Part of a small language model's weights: 14.3M parameters, rotary positions.
Each number is 500 + 25 x the weight over its row's rms, rounded and kept within 0 to 999. Layers, rows and columns count from 0. Numbers have three digits each. The size before them is the row's rms in percent of the matrix's.

# layer 2 MLP down (transposed), 832x320, rms 0.0325, rows 295-324, columns 160-319
095:505485501537500469524506483476487525501440542513524501500459503536487490488503518456456527461501506487452525503476500505529484489540510516532469520496502526491529506498542538509546475500509486482495493461462503522506514475454518553477472475489527518525573473551516502506512512533456494514479511456446566514558495503500488494519499455490509522504515473550485485487483547505475482514528513442467501498483480454504517511518449508527500487497508520509491476499490489528472496498512487
091:495528503510481528495498551498481500502497524491519524491473517480509500516509496477473492510573467485486491472506503532429478535456500501502485515475501499472517467502516530476515498456466490522482535505506492502501492523554519518526522535558481505477511511486526510500520490484517494482482506507526486509493514490499500509493471352444477510482503549480485494481487529481446483473460510507509493422457543541521475521490504478493510489511467510539495472510489494489507492487468517
117:526558497496473543465494526511530530523541557516477527450505496509517503506526489502490520510481489488547495446487502512525530516507536547518512487483449457493481516444478495434482520498501527509498530470523498523543477480553477488501532530542502464504489493541488494485518479526537440532484474513486526528502510503471474519507564510496487506515492479531498499507557485481475516496502529496493515527494484525523535515533511524523481496554538536542513493542519490525518533497456499
104:476487485463471535503478528499489479503481496520448498457531499468529480503546476507542526473484556517482506437501503485542476530468519492517510493513513471548603439499513525493465509485502496493483497491524448469476501542516493485522513501507504492501544475466475510503495475515466532491514461500488514469484477511500518494490461477467513478523475504492490512531502535445533473488484507505475470550491526484494507491525513447451507487519453521557468475553485478449515505511507499
100:502490492482495431498494498488531485479508495476495508512487505492474442530474521499515539497496459466515507465483543505497513536481542512461537514481486472512519503507493458498527543514501509520485553511489515487469497534510534541496528514502529497518440509505521482507552506496508456475501505507515522509503477531478521511533505575497495505529478477465491517526533504494488497486469536513528498478496514484475474497481519498541487539445466490477536482522514486483509478462511485
097:565474519509493454461501541505492531551514505517502548496489493490504522484515483522501498517517485511431503489524513447508499504524485530500520495502472494510519500519464511487513492520475521485530533467478462544507489468477490475501501549511485526527527491490490549469509483485527474493481493541530509496502468543542514488508523460464509471498526471530488489499501468494536536479531523536515486504467464482548544512498550535458529501491513512522478523478458543540528494488523578
100:518517505471514493526483453496512453486457478543506479544517449484466508474485514470498483520496546498550487484515487499495468482477496524504513511545538506492480471490483493504456437525491529548478534496513494523508487491498510545505523518515457527487493484487465537493494520508524525537517489510487435500467507491532524534494486495504495512497479484492485486460474492488543488478475495508451510451487498495516533521507489479491478480504450514481505511502476509472500515509479473
089:467491512483502482484514506477503516491483520489518480511449508506478479448517454514531495541527556510454535462488514484472475538512480516537449489538491519493505483533505537507523521503495511504533523511494471470534442480513514495455515452495521491529502480469479500476494501501497500521478534510471529516497548499546526464516483368493517483475476535485468502522499489521536505534510487477506520520501467469489506507540491454486499488507499428494510510509546517507478491508498473
096:490509559506442476499499511505468482497530517540510487503519524449547492479517497509435489471489519491497505485521531487508497489534532503529517491504501492459543498462472516499498451469552505511510477476516490511510490445488487477518477488502455528538471490470459485444523481489496522519481516482504507501480449521511514496513456479550511509502468495478496490479506500490517470537494518483479453491458521506525483514504489511484528467483505546543469520506453466498508544534507493
109:518491458513499492503491547505530491532501510490521514519467490498497510506483475470516475497530496495474485471538486517477549472513464542543493453515502492528516506486506522495490470521505488525545525524510454501456518502499500450488481537480524461543467503506478492486437507538478516488483521514491522477443513482540501492512523504470500543452531483417521508514493505497504488485497501494529525498498504479495472521515490447496458507524511473478504516478475471522517481508551499
103:518458496449511523503481505509477486515500517524480527535488517516474525558458480505462494525496521479473495477493514516530491432527476513502499516489504493491493479497502532519501479541511479482466510493452530524487479515542473500507538498488481489458519506481500515526505460486492467490459506489486508533557501462498502507523503539492496499506520507481558548485511541498510501513491486479509488491511468511494482499462516501491496503539463490477511473471467551519524466491492525
095:510468466479494511488492512444464487506492473477484506528508485493477551461508527463468470464448499535485454532474506511494495501449499496551489538463528530517489473471481567492517536482475495538537536489483489521492502486543522471468457529463507479512535501479494441467505476464482530509552503498491488494511463546501511462479487461554483512504502475505540513520501501509470495519525517478506498452501502442497508485514500488495541523453450483533488457522494478495517497493516502
095:472464495560514534464478475440547481493509506503515517510450523467482484485507474531503487523529469474484443506553510503504508462549530460513512454526486529483493491488513468492528536495501475484532540519445496531493481492502485493475494461545497508494481519493566492492492477496522446508463482532483486478473532493522466500504515481484542493490486476471515488529498522496483514486501489560500484466496522464426509501487513498464493546523518501501483500496515492486519494460517551
099:497542447490500529470488553473506510537458482504503512474473508472512534481519522541514488496520483486526454523509496516510488472520472513531514485500472485481447508470483467507527541469506517488503532501454517495492518479441534490537514522532463476516470483488484497514527495480537477519487471560524497522487484484521500460516479478454489505456492514526484469511468522507514505493502496517472465502459532520515490524513551519456459498507508522514487468516495479500517478492472495
093:518509488494500531473484528518515474512470461493507521475516519525490504460502459541550527526510482496466460520571480547500491487526509542504500516491483500485507501502515493518504506484499478461561462502486521509491514534491493512517491467517488504460537472494544471500480457473518453517521486545516472489537506487534538501511501456448488474532497481491512531475469486498475541496455486507497506479510509541510491529532514457516498504454515490523498563435500513501481476515485466
100:476505488469500507528515537493549480516519508526527502451546535482523494513492519478509487467461514504551501490503467522517457514503531510482470514466554499447531486491461476485463514516470524528484539504490504501506499503504521492503520579490507501487489563481479479465476538500518475512510464502486520502509520425492517503521520510480469518530510492541491528456491499509496483501509520489496486507518513517513479535480460516518492531505491456556509494524503463515493501503497531
100:479545511533507527513473479486562481525475519522545463492499490510531497482541568491473527495486532522488559537497508456479547512541499531503518463503513513488548494460518527470478506512509520500514443496571488508473492518466467507540532500522503531566531533466463540524515487473479511533475523467460488530518504505485471497455466538470483534516529476499510535492512538517452484495466488494536506536497470502458499499535486517537503469505470524464547464511510502449498480496448473
111:525512486480493494509497524515515500499511508519491520493531519500507517465484497498532509507534485548513505496461524484462470481529538522487459525507461500496478481493539439483478543524525479487480516502479555498547518501540491487456463497525496479509515538556488494490499482510516494535459480484499482482493498466500526471495526530475523508531459473472543482521528510470496517486502497520489525476504490573518526520481481500506453524495454488504532476496532512514545498515542447
098:521501463526482474494460452526487486505497463544516524528529523466504500515478496474447497555520484493490482508458490526496466460482492535503513501527504503471458507524517503455500472507461479488502506507491501511503460447483484484436490487506490506522502521508464487462528473485499477481516499459516505510471499527526513549469449475493563511499474515531517535473522518487482478496478514527513499499545510476494528504486487480510510514497485572524530503510479491513479543495499505
097:493493514460500481518470463506456537481514483534494510447536485553515462521481532498515511524514526507511531471482504477468486478478518522507490491479492486482480519480497478456490516510455481467537488490519496511508466469523495504467521532489512503493508508518508525502475520500490464491523518468506537479524498527532518503505536536532492581483493510560544511469532479508455518481517470490502524473497420544468521474494561487486525459473521494522514545502461529514533524510503557
114:432486444442484529514517512521525505490505517437539542533519497508539516478486519491493469541491507439491483495524504491460514457451491493495473507475463535527512487511452517483526498524521490505533506523503486472487505486481487489529505511456531475475499528521485499477531550480524477477520503501494494499486530473495507529505511553477474530475541489477500514490499438439502510540523536469503509475514490471480550496487469460493497502465500490514461495493542521523501485491519516
100:519492542515457507524556504495463478479480494446515523484516517526518460496540495480503514498422494491461488502514504510538492454508497481501498548495486494497481481490517520463498526504491493475526501490468463472518477509525506491462482497485506517456488532462498473555510458530522475505517479505508505491496497505529498481476505425533560493490486507534511460469513491516463526483479505478522503505484503502521494503525492499535508446502479497487516503546510544486515497478497550
097:469485509518541571506538460470513502488452490483510537517484455504512481509463528519487535514457475496454469503502475516520474493491481476500509482519481503438493533489487463539490466508478523526462499495495514500500505503486492487490485502482504471512489531525446559488493503485508530530466509498524454453516527497487506500456522572520476479503493470477548531516511482532550450482473489452491532496441436499518492501467530505469503483511524500501517497488469513529479503537518486
098:534522484521492491535500477505528525484466468494517485511549540486539486501524495515497482498511504508506499490480458490497467503465537471531525474496489478514476493547494493522518544496550510457507523449518524521523465531503512485508522507518484511491498515534492432509514490492501459492491483481503539476496519491540525484492516637495479532512504478501467527551468528494474517495506517532491470525574499474517542522491549453465505517545460486528513500463531517482520466476471462
102:476492518502501478513461454531486516491508490511505525507509475496482511436499502501495536506515501497467527509489488497563441511468463509503507481514469502494486562523485520512532517496473482553477474472498496518512492505501509510535523560453490515534509493540483507496488491497504529478498493489518501503475477494521468478469495608479512516498534503520475517472487498511479458497498487517502497479506502512489486465525478530489519465498492488485491503522476527566492499538467508
099:541438490544547472502498539489482565520505475501493521491499473466489501538465491518484520526516517509478463481521521510462471564482516453534496528483516519477483500502463538497456510510522484489486507487484494472491473477510497477530521538512507505523500501563450573508499478506487547516511507488485495517473495529454497505473497504493479477516498508506497519498536534439524509492490475479508497493493485492555537496512523512504466450520490542527547507486526486514504520495532535
098:483523507484498482448497471510456482506501484497511516496485506542472535493495496500517497524474473487498479464498545516471482486466506525507449523480523476472540465471538493511515469483499483485511502473514508503469512513520480498505507510503456520490502530510503447521504462485481543496507472480484502493492479520496502510525532453496515484525481503450501464472504530500530466479514540468453514492513474490485567443446497506456516524522458485502504440501484478475449471490536508
096:469512481508522539499545436444510536505482529513497487526518514494546520501532485460548552535488491494481492504467514503517536471504501549473496486498495514430488492520470501508544510514500498510458509530496498516514535510482483503474517523488483492474510469467488489475515482487457477534516495524480494555514539533520474497487515441519486448527486542538453488508514484496490495510474506480535466471531502477507493489520519504495491505508526511485491518507510476484534509519501507
100:527469494536493546529548519514500499537528512543478503503481499513471511540514525481483519543488488508476489519484503487506461518495499471495524498533499454532498476499482505512492479503493458486516493461526524501495506516526482536473522522538468494502534536512468508441499475493514499463466493476495518506491488491543517457522500450511496485509459497488460455487504519491554434487452464445499502498472501549524526452518487562500543496491527499502501526517475490497482524475494515
101:522502448498532537507513435506505504475490457494478519440481485506502486479514524460502502472538504508500480464500503474530503497461521522485476525515482478526551499519526470488500538515510486480551513520524492479444532464531516501475527476515507472486506535494494506495485502473534496482521487509555537483522506493503473554535526519508486547511512513504480509537498490543477485476477522552484498496516531484474503507505495513502508503483487468481484483461527478495501507492517465
# layer 2 MLP gate, 832x320, rms 0.0353, rows 296-324, columns 160-319
094:507516482493487468507507552488451503513508492531523486522489501528470511519504490468512490491487511500467516511538457555488547492504492452515562453491476534517482487518493510471495499522499490512504494487483476526498526533491518498527485508492514464529474504458522452476487498493488506534507477477481517562460525475531523510474547530519505511514514504529493532499549469496446502519513506540523513448532509499540506493525507480471522492549509464532521511489475480516504515429507515
110:505493526511485539536504569503510526522493496537497497466512512528522499517566479506542509431508528501504477493489487489523562512478454518459542492494514501518517475488478514471476506566512494493530518496528502497501485527475492500530482532523495494506474476502439538473508502485452479538520483558482562531496524470531491510515542482467490433445489484578492515513453484513504495472497511504482486526449487532517498497516541501501510502491498497511479531506536468502502539445516517
101:511499521538487473491494481464488495509494500467542497547463468509461497478421537465425463496495496482489503562515489540459492484522491533512500514478503520488426538537547475534553521537504537514521522507480577525468516484507498494506502477508510502493469523534551480513502494482542476502497568477475469506479506520505511477475524492527515490489531491498502498465517500539486524510513493510545523470480467497527502508515496529508507516456560502484518540466483524518480521511457517
099:526503513453510453479519486551471518494509464492500521522482482515496517538517479453481466522486513503474467532472507477511532508504562444542500540485530528519451531511474514505502476535507490552541514526495479556489486526491492496510481459506513486490525507487527486494471537502470498537504468490503448536477486459506481486510534488490481521513489492469534483468482545557491509559512481483530511493512452506480473472482505482533533500534510505496474487459502535513505498506478507
090:481513465571489500498545497504491496517484506525481536540473516528495530497500497499541532536491492485511528492532487527500471487514453565506494507514466508497469558485521486460460518495513496553524479478500505511527529529503539492499475539482516515540500492480549488491518478483504461515463496511450502447469491524544541483523492479487532474484516497502524460462491469501465491499546493511496524444487454511483509518469508453469485460463535507490490531545481478491515515501564509
097:491514482504529547470496448526503464473482490522497486547511449510479487519526459495478519493491530468540507533538501494537501490468487534500533482543526516509427465545459497534489458520479541493462502513512518523523469479492497530520491475538455508449511491494462537519504471527493543505464483515515503492494497507488525495469470486526483495510499510493472486477492522550520508545508511432466501503524497490489482499540471472507482496560447511474506534496517510484503482518496480
097:516482541451507502472495499518487487454471467480525484497482484501471530474510501500486454540491532535467557496519523478499482537537499488523471508533525504505490492535502511474529484560464556521516557530480461508505511497520549504438465425516509506525469497529481542489538495501469508521472545464474500533452500498535505492514455492498519514460489495484493521527471480510513500530499463500482524485510460464489473488520521482511474482526497479498500492495548498497510518500518485
094:516485557486503503512468534533507514507502455526528455491529528498473490487507450505480508492491523484475545482547500556503499488499472477498516489489524491491467501519494492494500534530498508518499470485515480472475510476516487543515459480515494530497544468492471526481531492525484548518487494484492492505509482499466517523456481508500470480495464459447553518483518525499544510490518505557508492522523483544483502485521488438498518489523469525496500568467476567519504479484496517
113:440507483488540434527519521484478494534486507429528504473508532486506497496522529511416501537539484490528500538482493508462507499513533528454521490487461507480503512511472477501535535492498546470533485521517541544532501471482527531506533508543528452483497493531520456470476473467513532513508494511485492482493522501525492527577515503499507490464530508511498468541462522512523490508510501491520478461496488459478492483468499500482519511476497479528497531497519470497496484475480507
101:516480495522510513448528491530505505476489510464505472479559507494571513493461540473508532496497463480544515522485511519502545505508454498481504493498546496549539503474516479444549473454488496523466499491490501506493514525510502461473481503514480538524498526457462519516521456503481509473510476500497470471506476521491513470480490486551473513522531483454502454540499512531477482436530456497498479489492470504439527528490498508514522482478493508506449513537489505495520498513492516
094:483534515477511525499525486503497519517501464514462513490481486460484491458522516507459474450479482580452512479498496488467483504575519474498481469482479514507489513420506531479508511518478490499521486517534451497503515459530504472533488495493526509538454520505473534495511515500487490542514544464444478521491480473509543512498463501490499534452484509523528476485466485510510502507496537500494495531503539517502494469525510535466525542517529501497515469500542499515471491499524460
098:502471508492477502472501537538468498501498516445482505506503473546513519500492464457494510499465530502504495450447479504534475515535472534496486470461530528530519500551474527506490464514506514514488475496507510540524533509479489560528461502472503500468531502492463504502513501483461530477501547477507544535526484513501542510475467501538488469504510500497466477488518484510487515510516459439516531515495489548550495505497492483521455491481457486507468502476484535471528489554518485
100:476497540462514463553500472530461509487517481517552492490528476527529503501475516514475527500442495492483511524493494493536547496466554510473524509513510499524514530525491485512489481511482492455472509522505494525473465499500502513526526464552483542476479583535506522491479499490504569524446494475506489512507517493520533514499473506480450480519525519515495515485512496476487501504503501495527461493504519441514511512494482513506488489462428500470515496486526579509483511490503532
094:440523498507512509441505474507475475538511553522507521498482484492512497534486502521512505503488536503534529490525489527500520524509512486496481475546523480540479497507524507476500472500484492484511497462520479448488486470524471484501543543512486514489514482527525492531533445486493518510513444552503450485552467472498498437509509512488466525513443430512497513490464509494504508488514476489489519509515510495512518499496506493483519505496427496521501526509486530484465440506522489
096:566490520454499518497512483504510471521480492500493492499503503466513469518560531489525448524459512457539488501454493502469510513510437467497518510515509516542511518474490487536464478496536536519447528495529530513501492526508512483481485500464499497483504486480497495513512492470491550458492483551490496541522534478503452501499481494490465531495494506477509521509476539511481494505519473526513503498535482488507476521495546489483513488491485489508490485476477526487517522510494472
093:511493490510507474488500525546511483495516507464470535535480517477461499483457427507501487497481493457530464499514476505513487475494488491482473443477478475509458538549531466522490510495469559532492548523462512483490523535531467495503501515486500493435468522527507476492502531515555479496512475520482509464478490528526507489501488471499508468522503484514532515499488471504502534512532520524492478511497526478548410497480496488496467546508474492501505525523484499548497527530544505
116:491520510494528539522543475533462560531509507483475503477519497512531529484528514503475481515509503524453524546502502534466492478496499510468478431482448520519479471515489468469494480516453488443511476530495516524488497505493470537521471556509446507509544490508519505521476487527528501536535545528518520508506461473490482502485506486489530516441471487526552490471514460484508478507481494452520496465495503525462481487504496533539532530504517490474510507517481530510536519551550502
098:495548505523502535545465508491474485575502487470513490488496531479492514522484524500447486460466509522516499520527519509514496501511474464480560466504541483469507492486470503523527495478512521526421473476493476462522472450478517480511492552500476535497498535507485502514529486523545541506485506511503476520493435492508502462496473467482473523501496469477500547484509488535494528504551471544521528514508487538507480487506458522543468489477492497510521481521465466496524509514465476
089:494478469541467507469476568516507479504516541440502471503502470469483527509472490489470478497491490509502501558508503499507495490485476482492496507492537513464507476529483501521507513507517496517481538494526532441494514557494538496486510505529484485519510520482516507488559489496509531498494486467477469537489496456465513500528499523454518484498502478473454546520538521500506512492505513529515478518529536445523507525464478473460510516518461500518508474477494474510471474474485491
105:497498523519479500459505495550504501493544543477499471535521521511517516500464470514512445481550481485478521487523488552489515538453513523522478455485494521515499489495535474482502487494472497479532452491489474507481498533459511532507468516539450512432520504477523461513509498480501432523523507490477520519472497498500502506500510506544505496440539475506507469538500511457542508487487502502466508488471476479469508483466466533474500531449499499528499487492500526537511465509491502
099:509520508521542550480494469484499502496473531490529489524472486486513498545495525506506515504510506522544465488497524530544536472514497506478481452511573498513492518484484494519499464512529497499473485491525489521500525460531476482519451494472497499458521489497488524492547499533460494482499508463486502481508485513473529454516507482494513531520468466439488537500493530492527515523526512545479503544547557487486469520522504477454455512490496518501516540485484480477508460500497493
102:490507533460480449486489500533457469525505482494477481479537489542479494481468513465484428493491533517509503534518541494476510486487509504506542494491526500531464494516463491511548521529553492575524448496526475467519504525497573510463528503519515543505513492499529473522466513507474485523508486473480496524450493504482495501514450488510518528513485460508470490468523506482472505492482482510546515500501503507471495484494488474506463493479487497497505496498498455503497481525460501
104:515513450484489510559512489438511500503493504480469520513509499538499461439496483507473556493506487503469524526518502505471537479584490547526462489496490506486525556492540522493483519472514555531517517538495515498502501493454527477502480526464495474497489506489518515496448484497466553523527504494492523525485525480465481480541461498527512510456492525516508478517523466500543493491523470515514516477491450485525494550522490461523476491501475531476476496486472526517504517483507492
100:499533506494500481499500557484525467531505498520483445499452476494518482541517493468510496534499480492527484522508519514426575496563521508495495474464520475486478468521489483516441487508507506504543512496493505484475491517494538506504521440534542459483501508494557486487499538489494470473507511480495459541498528536455523503513533493524494513536513489524488464506580494531522510497494492494533502495502525513488491540481516488528499513480535498477531469494544525454463515486523527
098:512528499457468546496499497513487480525482501519492487501498525536508488500528493507531491490477462517518539487491490495537507442513485552460470506517472508533548460510527477486535475500500536515520508474486512532499516561535510513503529505515490495502514530434540460469503524498489460479481503502497486488499506491501494497530498522497510517494499503467537484528472498534467482499492542528506491498512517500462439534436476527468552530486495506501477521532472481500499516517492468
098:478504471475518488542507485488500458489469515483496485487515489507508491488477537500479485496549493509490480511494457501477445500514479503474458489522452515496520516482530496528506493526476508495516521499467498497500467545510493485500486536511460468427549470495502540470494483549490526465461509504495534556453511485486475507537502504526536486468518483511510498509523467501479507499550559535454477486479489506541511542498506472499478461503481518560488475505533513499478516510461500
092:511528497497496445454492484539467495507469491474480505490496519470462529555480549494486456528500507496505481487493489508479489476488474514519451499499493435555466522509519513517461507522584496496463494472510560487504497490482477515507506518499514514516501484480533524492469477549556502492494530472486520482468461493478473463491554497449488510502503514508559505493533475477538498516484493512473494513521544497516507481502494528478476506487494533502527534521500490467472506480487475
096:485521514509496461502513530503481518512503527516503491502497525528498527543479479476571513514518497487511526491507532549542547499505486528505448521444469490464452503472495510502534513501518472501469490517496472509473489529500477547549472530532503514483498486487479502470528487481524484504543465522491515517524497467523564491517500507497481515487470498507485496472474491454518482511475520505465500527516503527449481533487522531538486492525466492518487514497502437523547502475521509
099:461497500510469480501507525502494463496495505499476475568530469509493509513486489504496468498477487488503516567466475528491513483549455499522543502484497500495494514464478538515458531480483497535458536524483512480549467520481490519487468522485530524488453485496501516493526500516449500509495519471479475494464487544507516479486479498516503487465508484472514476462507487481523554467492509494508498543474447521540499485505475479512477450513512494504474491541481510486489480499446498
# layer 2 MLP up, 832x320, rms 0.0348, rows 296-324, columns 160-319
088:468488529489539546530512494591489477510495560516510471494517542535490548515494502516502448475504512510514516462535487494538516487522504521500483500530524471505521492470497484518547477527505506469485467499487540471495511486512507504492497516519508546454490461503454552532503498516485532540539488554501488445523457499508521468470499510566462520495494491510520463478497485517490520489506482439477473524505502509485525480489535528505529480511480513516495520506518517532475463512491496
117:505495504538477471488490510484489483480532517484455499462519524506524501482479523456501456543445484516477469485521506480493540486517462494522471524472506483477490461502469476506504515476512512549471488512472515449484513528499527475506516498523459494528471495480484472485508526512527472458480466468498457470462523524498489506519464524498527477515525497492455457493508536535447552504523521508507531468481479472482507502485499487508491505519510494534472508506446488526438463497499488
103:515506487522507504504454513467533450486481509512514493521473512504459474515469476510458494490504520492470467499512471547489503519519498457496539499512505508471518468545487506540530534552497490548508513483512481483493473477510490517524497460504548482518518513484464480499497481507545514476508517410495467459491454479525516504461484509467490498517495487463464498470493557524487472523472488528546546514515526508574512509537477495552471513498498507494497550497474491478446468496470492
098:512469476497508553497520512500498453531512508520513479458498501521473509524516525487461466491512514508506496502557470476527507465559468496523479502523493532491479494480472541492456462489453506467518452458499475559499496526497524453488499489488499497468530490489468524493465513497477525494519508507466509463504526511491519489466507475506501503501498513554511468495470473515513516507511506493503447526504485524525546460488508500513480475566506487515518514508535533509500486526514501
093:504489542455519461502498505499536538481504493518482480482501471503487473471502484517474474505524477529460502508541503455515521507492534491460522480478523485485500470495459537528501499506502497444512524504483472511487461498471483466491482504479473487458496500503492533492461517490486510479528515534544536502487536499507458538479513491493504517482526516528482526536500472489501560495485548517503463556488540493539517501500532553478520511520499519536490538459455534534510501496475515
097:516481475516502513509515511481475554472507493509505515502453533524523438476537466534502536479502435476478487520459482516541506516467513486469518475467460529480500545554514517483547498472520492474465472499483499486532465477522516463476468505528476498463554511518535469526504483486459490538493491489530535490559518493490481471502493481512494471484513517514495497504553521528475486523521485469512529526504511505462479519502502539534478553521519502523505502490535467520519511461497526
100:513546463512506502494508461479525517461453481503503514483503477532540494460495480467486545485529472491482524513477477513515490498486510537497488489523464504493487526522501484509500531474525504498503499487495504547516482503479479475518544523499481470495474491494573499486473518508549484560497490494512519494507534484516486473551506515520478461510523463495505502503552529490482532493544521514531496484511533511500543599511478485476473510501519521495493471488478501525517523492488548
094:481505416505574534488480498511541517498479528462488516493475477572465469498459487478529457520513466491511517499497490480466487499451488498492513517501486488496515501526506462483491496520454473477473484544504493481470530499492504525475545497507513521481516524512553520570492519490509471489520466507526459500507542496507498510496541532489486501513501522502490503495497498490513512475498480522530548499507454458489502466514525498493449513522539497448557508476524460487504488472464512
113:511477484496498483547501500502460504535517501497502530498531510483541541525496497502450502476541494504500516540482507506513469513511507507488499550510529510521539496510508496483475492476493507478515500484512510518526510509475498474516484511509458457479465462518553454492516501491516491533503499540528489521519514491490512499516563527487535441450540492473503485535529468513501516483505475495452504485551505486476510500463518528472543501470538487516521489450510522493533456466480492
106:500505462544481527532495494472531495512515462518501461497549530487528448479519510496496514508521472501480494494528494491529490527499469481473517474526511466506537477491502492458483481468506508539501495451527459498524487457464475474489499518473490559469474487520475530513492531536499479455483457462502480454461509495503520449490494506534499505507504490489494482526497515475518485513514511525490484529478494476463514528498427497502503494500469507483486517522508520496480489469488485
092:514521506513523494518511489471537522519500517529499530475546536477553499531512513510547513486533501501520507511521523494514487501537492462443500481506466498507483478518503447495514483505505483478473470512553461503478486509475460504515537475494507526491462499538513516545539466518545461500514498494511511503501498483517487546530502517464537515496512519553454507511469490491521485481520459533477478489489511547483477508500485540516463491518518499493534570530518468471510514487494515
090:466519510443522470504474493477499511484506460515498511487533483508482450487534546472480500486489535479474515515504527508474515535488457526530483487519498500518505539461521495508448515498543517537483513529526495511532486527501505492484516493496512506563512521484489525491477500541470552482515496454501457530524455527470487498498490499474483577440514533522501503475485477558536489486501511518492505525531455523563505493530487472497533454496532497499519498488516488523496497525498470
102:465480505450499442499479503496509486519525466483534496469495514491442505486476486476483490533482516498469547480493455528488502544493522486543498499535495553496466523546533535504524511487491510504511487536500491534535537508483512492515483507489498535496525472504554460489457491478496520486480508478470501525514502524508565564512470530522488488512509522535464457453482514474488481538497507488584531485498475478489489515459487532486457484484505485499483484473484487508470501479458484
094:472507510483498483530495483464486513495516519490504494527508483471531482489495543480470498460495499485522549501421490488522530522464493482499475515531487498530522516561471490473490501516490525547451551512493481467499469486499513483545507540481476532541496541496474526472529521544469555470463515453498517465491498499461483465493498494539498505465510507501497475492503510510491438497535535518509480518456507466460508485469514519470526521547485511503473474555489469502502520479496514
095:540493485530498516455487498496468502493490495481476466530454493486471479492481452527482509499532482507454503497503512463498532450522487482519552467479447493531461519526526490493536503474522478482514461514519489450475493514460504501495453449519506508516500466510512521528499470513510507455472522496485497474460502527545500511476464507495545491463490515489507478512523489510525497500469495527495492504506489494455517507493514459509496485490489520488514513493484537518516501490484470
098:492475487501516490469460496549525480527520486453513505470484500511479485476488462497449526483500510473517472513500498464473510499514518468461509445483470500523498536533511489485496521477482524542518525536555507494471499489481464480564486450482545526505509551491463468530521512516519477485470490486494511440479501513474503490488475483496464518540464456522536488498470493527495544503509529535538494543518513447498455486531452518520496558523482477478532509525527543475444499531517503
112:497466537487530468487499522477526499535467504512520498468496527476460474497449516505514504522493523540492540491470440501511539499519494519508497540523515487497513513494476496515506496534467542506502502486483533501529512518528523421523441470481452482502528544472559513483517496487476497470537515499510486563531493479416499509534540497465485490526482491444521508483484531490511469514496476477483483475512498489537489451488539545516518494498469506501483483477483486548541511469538515
097:513498524437515526506529530488517500494492501481480456492488494527491505490528499516526498461462537505489537536558503488534525519527526478495495490474503485533529477486481490556502535500520510535489490491520453479507527541506516506556530488492507492478486499514502494544464514496493546514504497550486514484523494459482465451511561470521463497504506516477503449547485489487509539508537497468499514513479502533509473504527500487508508498519504516472468491485489508454521477517502487
094:532506483537485516476498495461529472559515487531496494552434517458499535528519470520526507492455503455487463483481516524493530494552486501507490500510516508557559487511500519510545459488527513560493488515484483498516530512501477502560510467502490509490534499495478440515459507484477515507484504519498462497511484492456469498468480492478489478526503491477531483488472512533525459513511509454490491512504557479503450497515491533538500539496501547460484480495543491469504498503490448
109:450491449468487469528499553510480501478516505455535534510474550492503495465539515479490502506537508460494502501523510515485527545534518488469487516518507524491475477538470518492518485497483489490575535531487520526505498491474489474517486447459539500481457485536488477469467530482471471478473484521454489498497527474509551507508538487496499526489530503508494490520489441479504517530503510486524457492536476463505502547500501456520545509560511463478496538499547508506496516463466499
096:483506470491512498510447511509534507523520470528492473455503489484476553479485490503522504457544498506526497498499484482439472551501501510530521463491489511532537519508437490551515499498464474521497502540531521549466511499495494510518499498504498493539544507532513514466472523500516510514497529503501501517502482502484475533505469550481416490480521507483472513499498518505534482501508497530494519470503480492476486481492509491478508527501528445503481486503495491510519516519495488
099:497524536466461463514474524512476534519527518532512489439551534498514497501514490504509495456524525488552489492502521560519477533499503506515522520505518503545532463502500507458454512499502472472502522430496516544518539498537519517503524541543492514458509476492535455465502480509496532478511461503493517543510498524535498536565469468512511511508496520531436485487480493519498528460509537555504446505542545487509516503490470510553506498475506478516479482511501473473508497478498482
106:501467470496478491512473482465532464531491504481498536479541515519503463457522438516467517546516500474501499525494477487472505485489489509518491495498479528469516590525486499514495529452520503498530498494521551512504475496458514491492507517464474485486468516503532477502470497519517479503498485443508544535483509489518494474526468545513490532492549494484468512535504505473499525516511539511550537494546517461537494530526512461476496516515485495515499486446514559486503501486493491
105:492523465518465518525501508512458477471523527467480507499490497468437515481493487533488527502551510503489456488485478511473513487510527489430493519476525460493512508503524516521453502479532513477514509503482511488523483490498476496478498527557479475505490484506519491479509470533498486525480535509522511515500532528530479437563461521490475466532493522499498502458523479524514504508468500474483544514520497527523532532471467470524431499515491494501527516500509527519500507474502479
095:511496488508501500488452496487474523514477482502496522485480456504478529526512519496506494501458568483500514464504511500538477474493521537478489503472472513517540490542511476530494480495501535536460509484554519494501512474503472492495506460533503509517486493432520532502503473502506478449539528481501480502483438509505507485532492507474443519507489491475525500504474576540458479522494546482520525474509469485484502516505468511490539523494471506493489492473500515529507497544518454
095:495515478472501463471486486492492466474504485474499520482498509511487501491523498488517470500529471493495484461499544504476460482465466531500448517490496492541545488469524499508466476449508503490532510451522533481508501522510501489494494502458466518477525502515509444492508481510468520505507482472499490490515484493486539491518533505505529503528491512479487453505501525476481477533550578488479542486531495478515577459509505490522494488541502517507490455491514483434430484488514476
093:537490504488528507529474524525493479499505461501529526467513474509449487510487501481430506444515513515509496529548494474485435517464529484535480474499528497540527483471535486497459468463483514502564478493499485503506479471505528514522477505515512522523504512522482493531496524467517526510492510515542497465486472502488552482498463527513520550482500483486510479432517519522495489498519518516508519483497495532491505483510502469496532466527490473513512524497487527496461469507530497
097:470487506450517471469470510472490563456463481490550522478510484518528485462513480527511500478489499471493524500480513546470544492469547550520496513501485477514484537537500515497506499509520519478503534499465489484532526493492489490531527513483465494487506503518517545540516484494495531485543486528511466531498504483488483497460495520506517540507510515483522472515528521521475525524511493534503494518521499488486481532521507476517424485502499476510519448435544525505473507505512498
102:465511495508461511500463487518538516498513542527516567519508506483457505541521482546536486506484534492482497533507494497522500489532494495477510467485496507498482478512520465520477497502523498486476502455506513496494499525464470537522451535510486520520525536492518548523533525508519501507507467494461495536502518493518514470479459480479508485481471509488536501489499492485524524489546474484507500542514518495505509515512501473448488554473482527508504522491495552462479462493507507